Each number is 128 + 24 x the weight over its row's rms, rounded and kept within 0 to 255. Layers, rows and columns count from 0. Numbers have three digits each. The size before them is the row's rms in percent of the matrix's.

# layer 10 attention query, 448x448, rms 0.0545, rows 212-255, columns 0-55
106:131108165127162140137133132121138156129132120097099109153091146177115119118165111147133166128137119094101143155178106110124114135146138129120136112141168128136155167133
078:104097127155124177060140093113074156115146149118085197119146147057104131156094114144144078160157131111116153086085122162108124095149116150125097127099123155128122121141
096:094168153158114181106144133148157122120158140124117168122126135138122172134169150118137160144150155119138116146123112141142087131105075181137107125095122098124121187152
117:144068130166124194085108077110074165121152115136077187121114155097136146120100139114086079166158138127164084082100117175120128144158122084124106153101111115130076144172
103:124132115139119124097161098113089113088148137128133110118185126106132110134109129121157131103127121114093120120141129131140167122141157133156148129131124179149106119137
082:102122133171139127104141147111174136125149138098167168124131148116089169135136121114171123118129167105120151121144123100108073120104103177130125118118143147113143145139
084:103135110153143129118106127145184130141146145109151169101141111085088124119112146102122115163148183088129127088123142134157086124103085164083080125106121137133129135156
090:131138132162137161086151151137131172103165153089078162120147139083110151127119157127166119172168165113110139104142055148098136104096089134137135104095160116142099148148
102:154126160111153122116155112132123140111157156108123118147131141124129152147143129112125110137156188149112140095145122134121122112114061101185125123080157179091120094142
098:143134138088140044152138163136195149153141121116138081137140124155106117110123118141135099136112148145128167120152109111129141155096141108149142095167161149113148109105
122:154051108143111201083101074110084135113127163125112189150119144057147144098100165099087095158161114129125124096110098164114121130187118097122094152120098142157119119147
089:142086107132142146125135111094084134113131106127140095127117134141158084153151140144131221108143120139097142133121141138142162142147148085153103096124122143115179116128
095:134128139113169110168120167142179098136129137147114113171139150158182131098163135117126122087132112162127115158113133111105108123148131126141137126128116119139155110128
100:061156126147110153125132136148174130128160149112143175105170140120102126151132151139159160125126151121164105116129137146135093118086086193098098117103115132131138165144
085:136082131153096207106130099149088150111130119129087179134123136092109159122136139126120104149150105134121095138102119134114149099151117122114110152090101103124097128146
090:073163132144144099120132144121198126147155150123154161126125125118124148138099156130140138139113147107153120128133121126142065105124125154136136145177109127129129157155
107:170109132089151087165130138145163114152090070129129069150127106123121105131145072142115102141091108151126097119143157112174154162155166097107143121163151138140122072116
095:125104122135166111141152143125137072122114121138134083138151135185133132162150126111153142084118110174114129126153139133093160153112119116125163122129126144119135094120
081:150131126127142104164113105087124109114098091135182093137092097154137113139118090128119134118111106116144120167147154114173117130124153090120123142167119118129172118132
097:125136128091113139151106126154123150143156115160108138120102128129124138093123107133068109119149112108148112131082079156122125131144094109118100163119073123141129140128
099:157173162091089110182093135168143127107127105144124129134104127136115153154134105124084121129123151113143110121120130146162092140107110154115104123128141127096104145108
083:118085099180172186119126102117112114098117177128128148145146161088133115157131162106142094143115129146100109157139139133106129118126088128120118143074117145150133110141
098:080183146123120083164099152171210132144131114106124146079167152123100127102143155147128121156105130126167100132116114114119109166118102149116137098143111119140130118112
091:110083134106158131121141141116121125115169098125115114139126140170127149170140123129157124100124156175135143131132151167117104173126136124121145129141150175117128088145
079:163134137108137103145133131127103138122128106133131078121130132163118085159160100157126136135109136142107135118145112120156164134083124104145108106128123153117129122115
097:157124120097113105145143127127129140116082137130144111114086117110115157102126119116148105120140127144148138148113157121143129114122137133127143115119123096121138111094
086:148118126098101123134122145127089128118131099146115087141157127150115100127141096146147136113120091161115150144113101141133192125124173094139111081121134137123141100113
136:165029094183131204102117061102085122128120168142108177161126126072161134127097146110104089132129124131122113107126129161121111146197124083098105172117084149158099110146
083:116117110119131141153126080085090119140128115144175086117127115162149098138121113123085168113123083127164111145173123115148136109167142066140134144162137126138155127146
073:109134133128121153098122122135134144123163174111113164090159165093101138107111162108115096161151157115119170098109068120131126079117111162095104102103143144138099148105
099:149086127116110156123146107140107167112143085085117153114101138110093141112140113116145113131166109136099142143095132115117119109117132113138114099124123129125156081105
087:121072129097154067164112158144124131122121120116123077115115133134164077149156096139111138090103122159127120129109161103129153133123144105140114137146091155143151046113
093:134148149145121136124157116124099118130131134135120128140125117113119142126085115086134115098164129146154096145114174135156144121179138108144149143092122117142132114130
097:130144125145125108116136178122186147129135105138145143097160135135143146120131133128192151131153141158141147149133123111108144108079164165123129095106140118117153154137
092:109163160110076162145158144172160111130154120122128165117142155123115152095147121111126122109137129109139142118124125140156085122135115175134096124137143080118137168130
107:106088109127088162096109092123121149125164145133111191121145126090112132103126148110119117181160157116139132093084087146151097146165119110108096110152081152165134121156
090:125122133148085188094124100143102125114141117139091169114135164093107117098107165106098119137183119090124117107114086137125111117159125103102083129105090117149107138148
083:105131116129159105166115148138142086148101122139134104128108138173137110158146140113136144076099103126124103176157135113129136132124135125113149167136120101148124141127
096:104118148121140148086157120091136131109156137113123156133127108159148195124130129144142153114133137101125135134132142140129084128133111141132134138136106098108131190147
100:162130138139100167129095121141118121123119128130134107103097164119126098136143123118149156101135090133104110101168114080144166112114168153150115115097152100141104131141
080:155107107161119185129148091114119164141124133129139184112120135064126160106078121077117093134129129106149148109105150130156086104172097145120147128143119128132114137143
100:132049098172143212102107073114091125107129156115100198137148167059165130106119167102101089140157152159113124102105135165125095123162111113091110162108100163153103101151
159:094205140073128050152144190152173127150132099123138082097132101192094129149153103147173151115109131148160157141121143087144150131082130177165174082148165124089137130099
091:114159152093124070171095169159175131117108098134109089124115147152101122101165112133104145133123098145184107153139087117138129163112139124131157080135172094132128127105
# layer 10 attention key, 448x448, rms 0.0546, rows 212-255, columns 0-55
114:137084101091168162117127084061097100081144104091114118140134080142126127146147127166101123131122152133090122120135110133136168120207123129119169118166121146120109161116
106:127150165129036115119120116181118183097113121136100161103108121123137117085116148093113111162117088139159135141132112123097110092120187130121120118131145105149072144128
097:098132122103106087124125117131141119105131112124122104079122124100090156130161177090131122121123101104142133090147121122120145153107121117140164129102131131124089111137
092:097148134117083115152151091148080162064168100147104130117110106118130117117107145111105114164101133134157104144159116132117097128143157108144091170128169106126114154096
119:169106125144106121137146142157157145166150127133146135173125083137171146164134108095128105139118119131085106146160130100117158106117111096174134161159136126090108087114
095:095131151134093111086140149150177140122103154129111119139112094109107164110166136130090098128124116120154124149137114111127145129110159122121153123148173130174089137175
105:089148192125070132107140155209148143163116113108113159114089110096110124086123131133134132172073107129161136142139113121117115128126187138084108113134136107139103133149
092:128156192118053119155139134189122164122125134156121133116117136113126147144126165142127107117089082112136150122122100137123157102088157110125119143130125118123067134138
100:137151196133114124141169076153153086131152173139125121137137102107124110170119148154162120115103088110134107127148107140149104118127119103078126151120160109131093151119
093:131151146125119130108112129127105097183150160118116142122094151116125128136097101165147124149108133117136132142113127159127121091162150142125103115131111157148132159147
090:128101113109058127133152111167163179109146107128132115149087081127133138101155169130114116199135132116158113103143097132120123113117119102163159106132140135156118160104
102:132125106123152159138116099110077131119164152157142139154162122130164078128113100116136147116131140126094141118139167129119110169153113121139078180133130143079190134101
107:116114125134162075120135149088196081177113157103163108145147146126141098138156112097090135108178123096157138134091108099126127151105092156088138108129135123151107077142
105:094146138130110123118116187153148177095110118119131172130114146138063158086154162109109129164119123137183165103112116138112117153114163139147130136124117131120120097136
088:112126103103103084115109126145148123069120119152142112098131107140102187130158184149125131125156111116120111152183143133125138140064097085190122138103114142139118138136
104:059138124115110184096149149157191166141113090128095097154089115113155178127167129105092081153164110161116141149117082106147128109130133103136170114155164134135088105113
091:119096133126175187118112104094165067138130115150125202143125151144138135138091094106174122142132130143109114161132109131145119115138149110091099108129110115136157124147
105:130108103116195118138148140082152086147136173148143124153135128158136130159139131108088110091175171114152096148094125141139143102127126137121136124112139111133111106150
085:126108108132182198127118107071098093122159116119143136121159117119140099114099079110148129136131164159090117126125133133142107136188124142133121137143130120112176135128
105:138126117186147098134128165126157136095134127141123117111130136094085101116117126135148135125126128106136138103150155130136082167107095156117091135099111101138176151110
128:162163179193080131166180111180157139147130132134106124099125145127123098094100108146159157141100091109102142097131121140142082145131105154102140137127134111097142136134
110:097072107097149100102092145110175076104108114088142138158112114134101150120167122138089129162141155125188096112082106109132156147120112133135180079145138120139130114142
112:094108101076149132091115141110192079145106117133156101145096124120121178130169133133132111138134128105139163122135103114150149143104105113141116101160124153145100112158
094:143144167134154123150172110148153135129136126138095151137138134155152109112132132103106115124123143113127119118115129107110074096139156154100122153143182078105128102122
086:143148190114122156168097120171145119092152149139117164120158128118133072119106151142189148134121134136083141104136117169119088104126131140124100133096147081115160152141
121:141098128120131097089123147083078135173091136078111130100116108136128112123123098119111123135118094140154102162091125116108175125147178128152137112143107152136096149134
093:156156114126117114180073114141085130087163167159140142134148138144139105148072167109166129118138121128130117131114131158092107097128132150140122138093102102112170140120
105:113099083117141122079115149120165139098124098143139160180128111188137137145185137132111108138160156137132135165143140122118127139140117111135152131140157147149111120129
102:116144096136189167140122117066080114127173135095157137121140150142153116121125088130178165110108169146125099124122141120126088156173114140112142131120118127098195134109
091:132121180131047105108132142202133188136128137113103109141098103129124146105151146158126111115098093118099124134168136095098136117096167124152136108152142115162107174136
113:122153142114069095145127137163085149128135128114123144097112131101085128060118136145134159159111095131172161107127137136128121147139158128134068117114118128108145120131
089:152150146192168145129103147122152112131128146122153172165141160110139091138136090116144129123168155114135141124105163121122114145132115162069106147081129112113171120111
107:129111070096157067106141128041094079125133104124125146107154104109112122141159117080095121119138128119171086181106183090127173132118134091130111140127140117141121073128
100:121180146107073094137113151154135175158101169151084116114134149139133165118128169101127111132139086110137175150113101104094152137081167130180136099127124136116116137136
097:140140137091110105134126131128105140110133124113118130077105133104082193096111184105133142204121109127193108114140140149134110118099134151139143110092122143145116112156
117:103114129140077138128123166179172184119136104103144134135078122096117144108162135079114130174125147114180118090127103087143134125123138132121160087126164132147132138150
079:098132098085097106136132141133080157097158081115112105105112103137096166096155132146112168133101127118153126115171144132155135146123133124160137110119107133131142141128
112:126079063117230152149116146037177096145127114134154090155136136140131136167145117116108121101164187143117119104119159101157152129128085138111166133141133131133124085132
105:141126132131099137130176104146170149158131143158085068105137097097160139102132127104101087100155099122124134109171092111120126105139089133165119147144182108130136140084
108:111122086102154110151080090110097100093131103147115107101138131119107175173126145138141159131123105089095121149165147135124167127099140100114174121122095148120142171155
101:139114147137079096103151118161125198178108112095090125063130131109128116085129142110153114139120063126147144144133126077117142153103169127115105131135143151166110131145
111:119133161138068130115151114212154164127119091109103145135125106141127107077160130109124120158102113107140143147134099101122123141114150126106137120144168128147108134122
099:137135114162184081139106131085139114169087120171104101111125163127099127153125124142142132095130112118084108171143118126121151152113126105134134151124105121091115134154
117:124138125108181171123130108074116063116125128137167144157137139170141130177145131168143135118106124151082114133105119187131100126144111106114163126128101150130090107131
# layer 10 attention value, 448x448, rms 0.053, rows 192-204, columns 0-55
070:134067103132117108100128148069132140152083142171132103098108108125101120129128107121102114127183125128098145087121163177123140146119112127139154140173145127118126099122
066:134182140129086117070186136139132124155095166160136139125139160124164145118129111100126164121154100126080141105120146114099151126105114125090140151143159131131129120070
064:148129108145159088129109131137117137145144079065140121146144134123162125109111117143126109161124146088103101143155089111137143101149103117139086099105144136120132118113
081:114176121149141142120096122130132113135147164080140175152141139123151161105133141132149169189123125133085124134106131097122088099131137108062133154145151159102126185079
077:106075120124138114107129170125169107158133146157101121127142113144160149141139145155116090149131126120099130129134088116080099129113136133134097157152145096110151133114
083:116213153119095108168161110128147122129142135150166106138125152128120123114127127120096156153099107145104140115139117153121066117137154149087123154143158089131118123090
085:134214119111133112092164102112108166130129097115121122149120163110109125113124130128146150175086125157136120146149159099162121148148139130121139120074164123118139156139
082:128127127081132148079127128118114135139113141126119140157116104111108140151144111138107128169134135140145126154129173102148129124135130072140105109132132122172130145131
082:118085159144120146125133106142136163137133103133114140130107117121143081078124136157104131128117157100112098120148146077125130137135122120135109116170107102098114108158
065:113141119181138146092166115110132135088118136128146099160070125147114106138128135140157125160144098167151112136147176115155163145107142144091154138150140118109120113122
082:134163163143104177151056079151094118082134100129141158120103140123143122147109106081132116123153136130116114154146096120118106148126167119137101091135085150138110141149
077:140135138121133145128136127100130137143100147141163122125109119132095143119141132112134125104133121129138156092111121117106106136130118152138151136161096104133131146145
078:128132111133136115132094155146099136103112150105146123133163111138165127143122103078114095162156126175133084137148113165130139123094098060160142129121143141106160081153
# layer 10 attention output (transposed), 448x448, rms 0.052, rows 192-204, columns 0-55
095:120121147150136101098126125144138139129115164113129058105176113144123134145132169101139121129157131141139150127105156134108123139133126085148163149153142132115132129124
089:127186112141101140105119125167103162138110151127116080078164133139108149098136123088122139128162112159130129153101181134123130107153122113146156149108131148123125112143
096:124121128127128158133148121155108101117159126132126157144100165111140125145123108174120114124100138120168082147167118125149132116110116139087094099108135142176131135123
094:147141150148104133104127131181118123110089114122102158142115123133098129147153098147129160122131111125113097127122141145103128151125114151096104098112152104135136169129
093:084109143143148110031147140157159149137114149120132066142172159164122118150136137095105113150167137152120105117105166143119130133160136102147137123130174128123090145102
080:194232144118081131191122125198116147151102125121130158120163117114103113092143107073158129155133110131121152140132134121120114144134136122131124136150132133121154140125
089:191164093125119100191129124123111126135105083119142165140089170122110099089104115113146114129110131117129149123154122152164093099148143128103103112109158161121162097183
082:074116104136141134106134122120123173178119139118134079087134130146094128129100153082114119135171121129121098145140130134140107130133110155145101119101120147151145146181
089:088113134109153182105079110147090097131099129117110154130136123115144118172095103179100100130111105097103134140160117139140152103117144107109108134193153132156118111139
079:111146151143159128135086095123106131113141166110151034104134128132109127158134127122151111096136132170199122157119142119149128129112147123146141141136150106135120117139
080:124118110142112176138094078083073121127159090135135137141100159130103135124097111131125126131116123131138126153166093116139126125100137128123084141117078142161121141095
085:105129164100147089156113134105136141161107134135163185150158097177132154138120120120117114129162106117109162109091123171141126151149155126139177171195135098072116146158
082:107109118165149142085131119130111149122165160131101120097162120131117142126100166155143143133139159145138125125148122135110178100107084133126102136082117143110139068106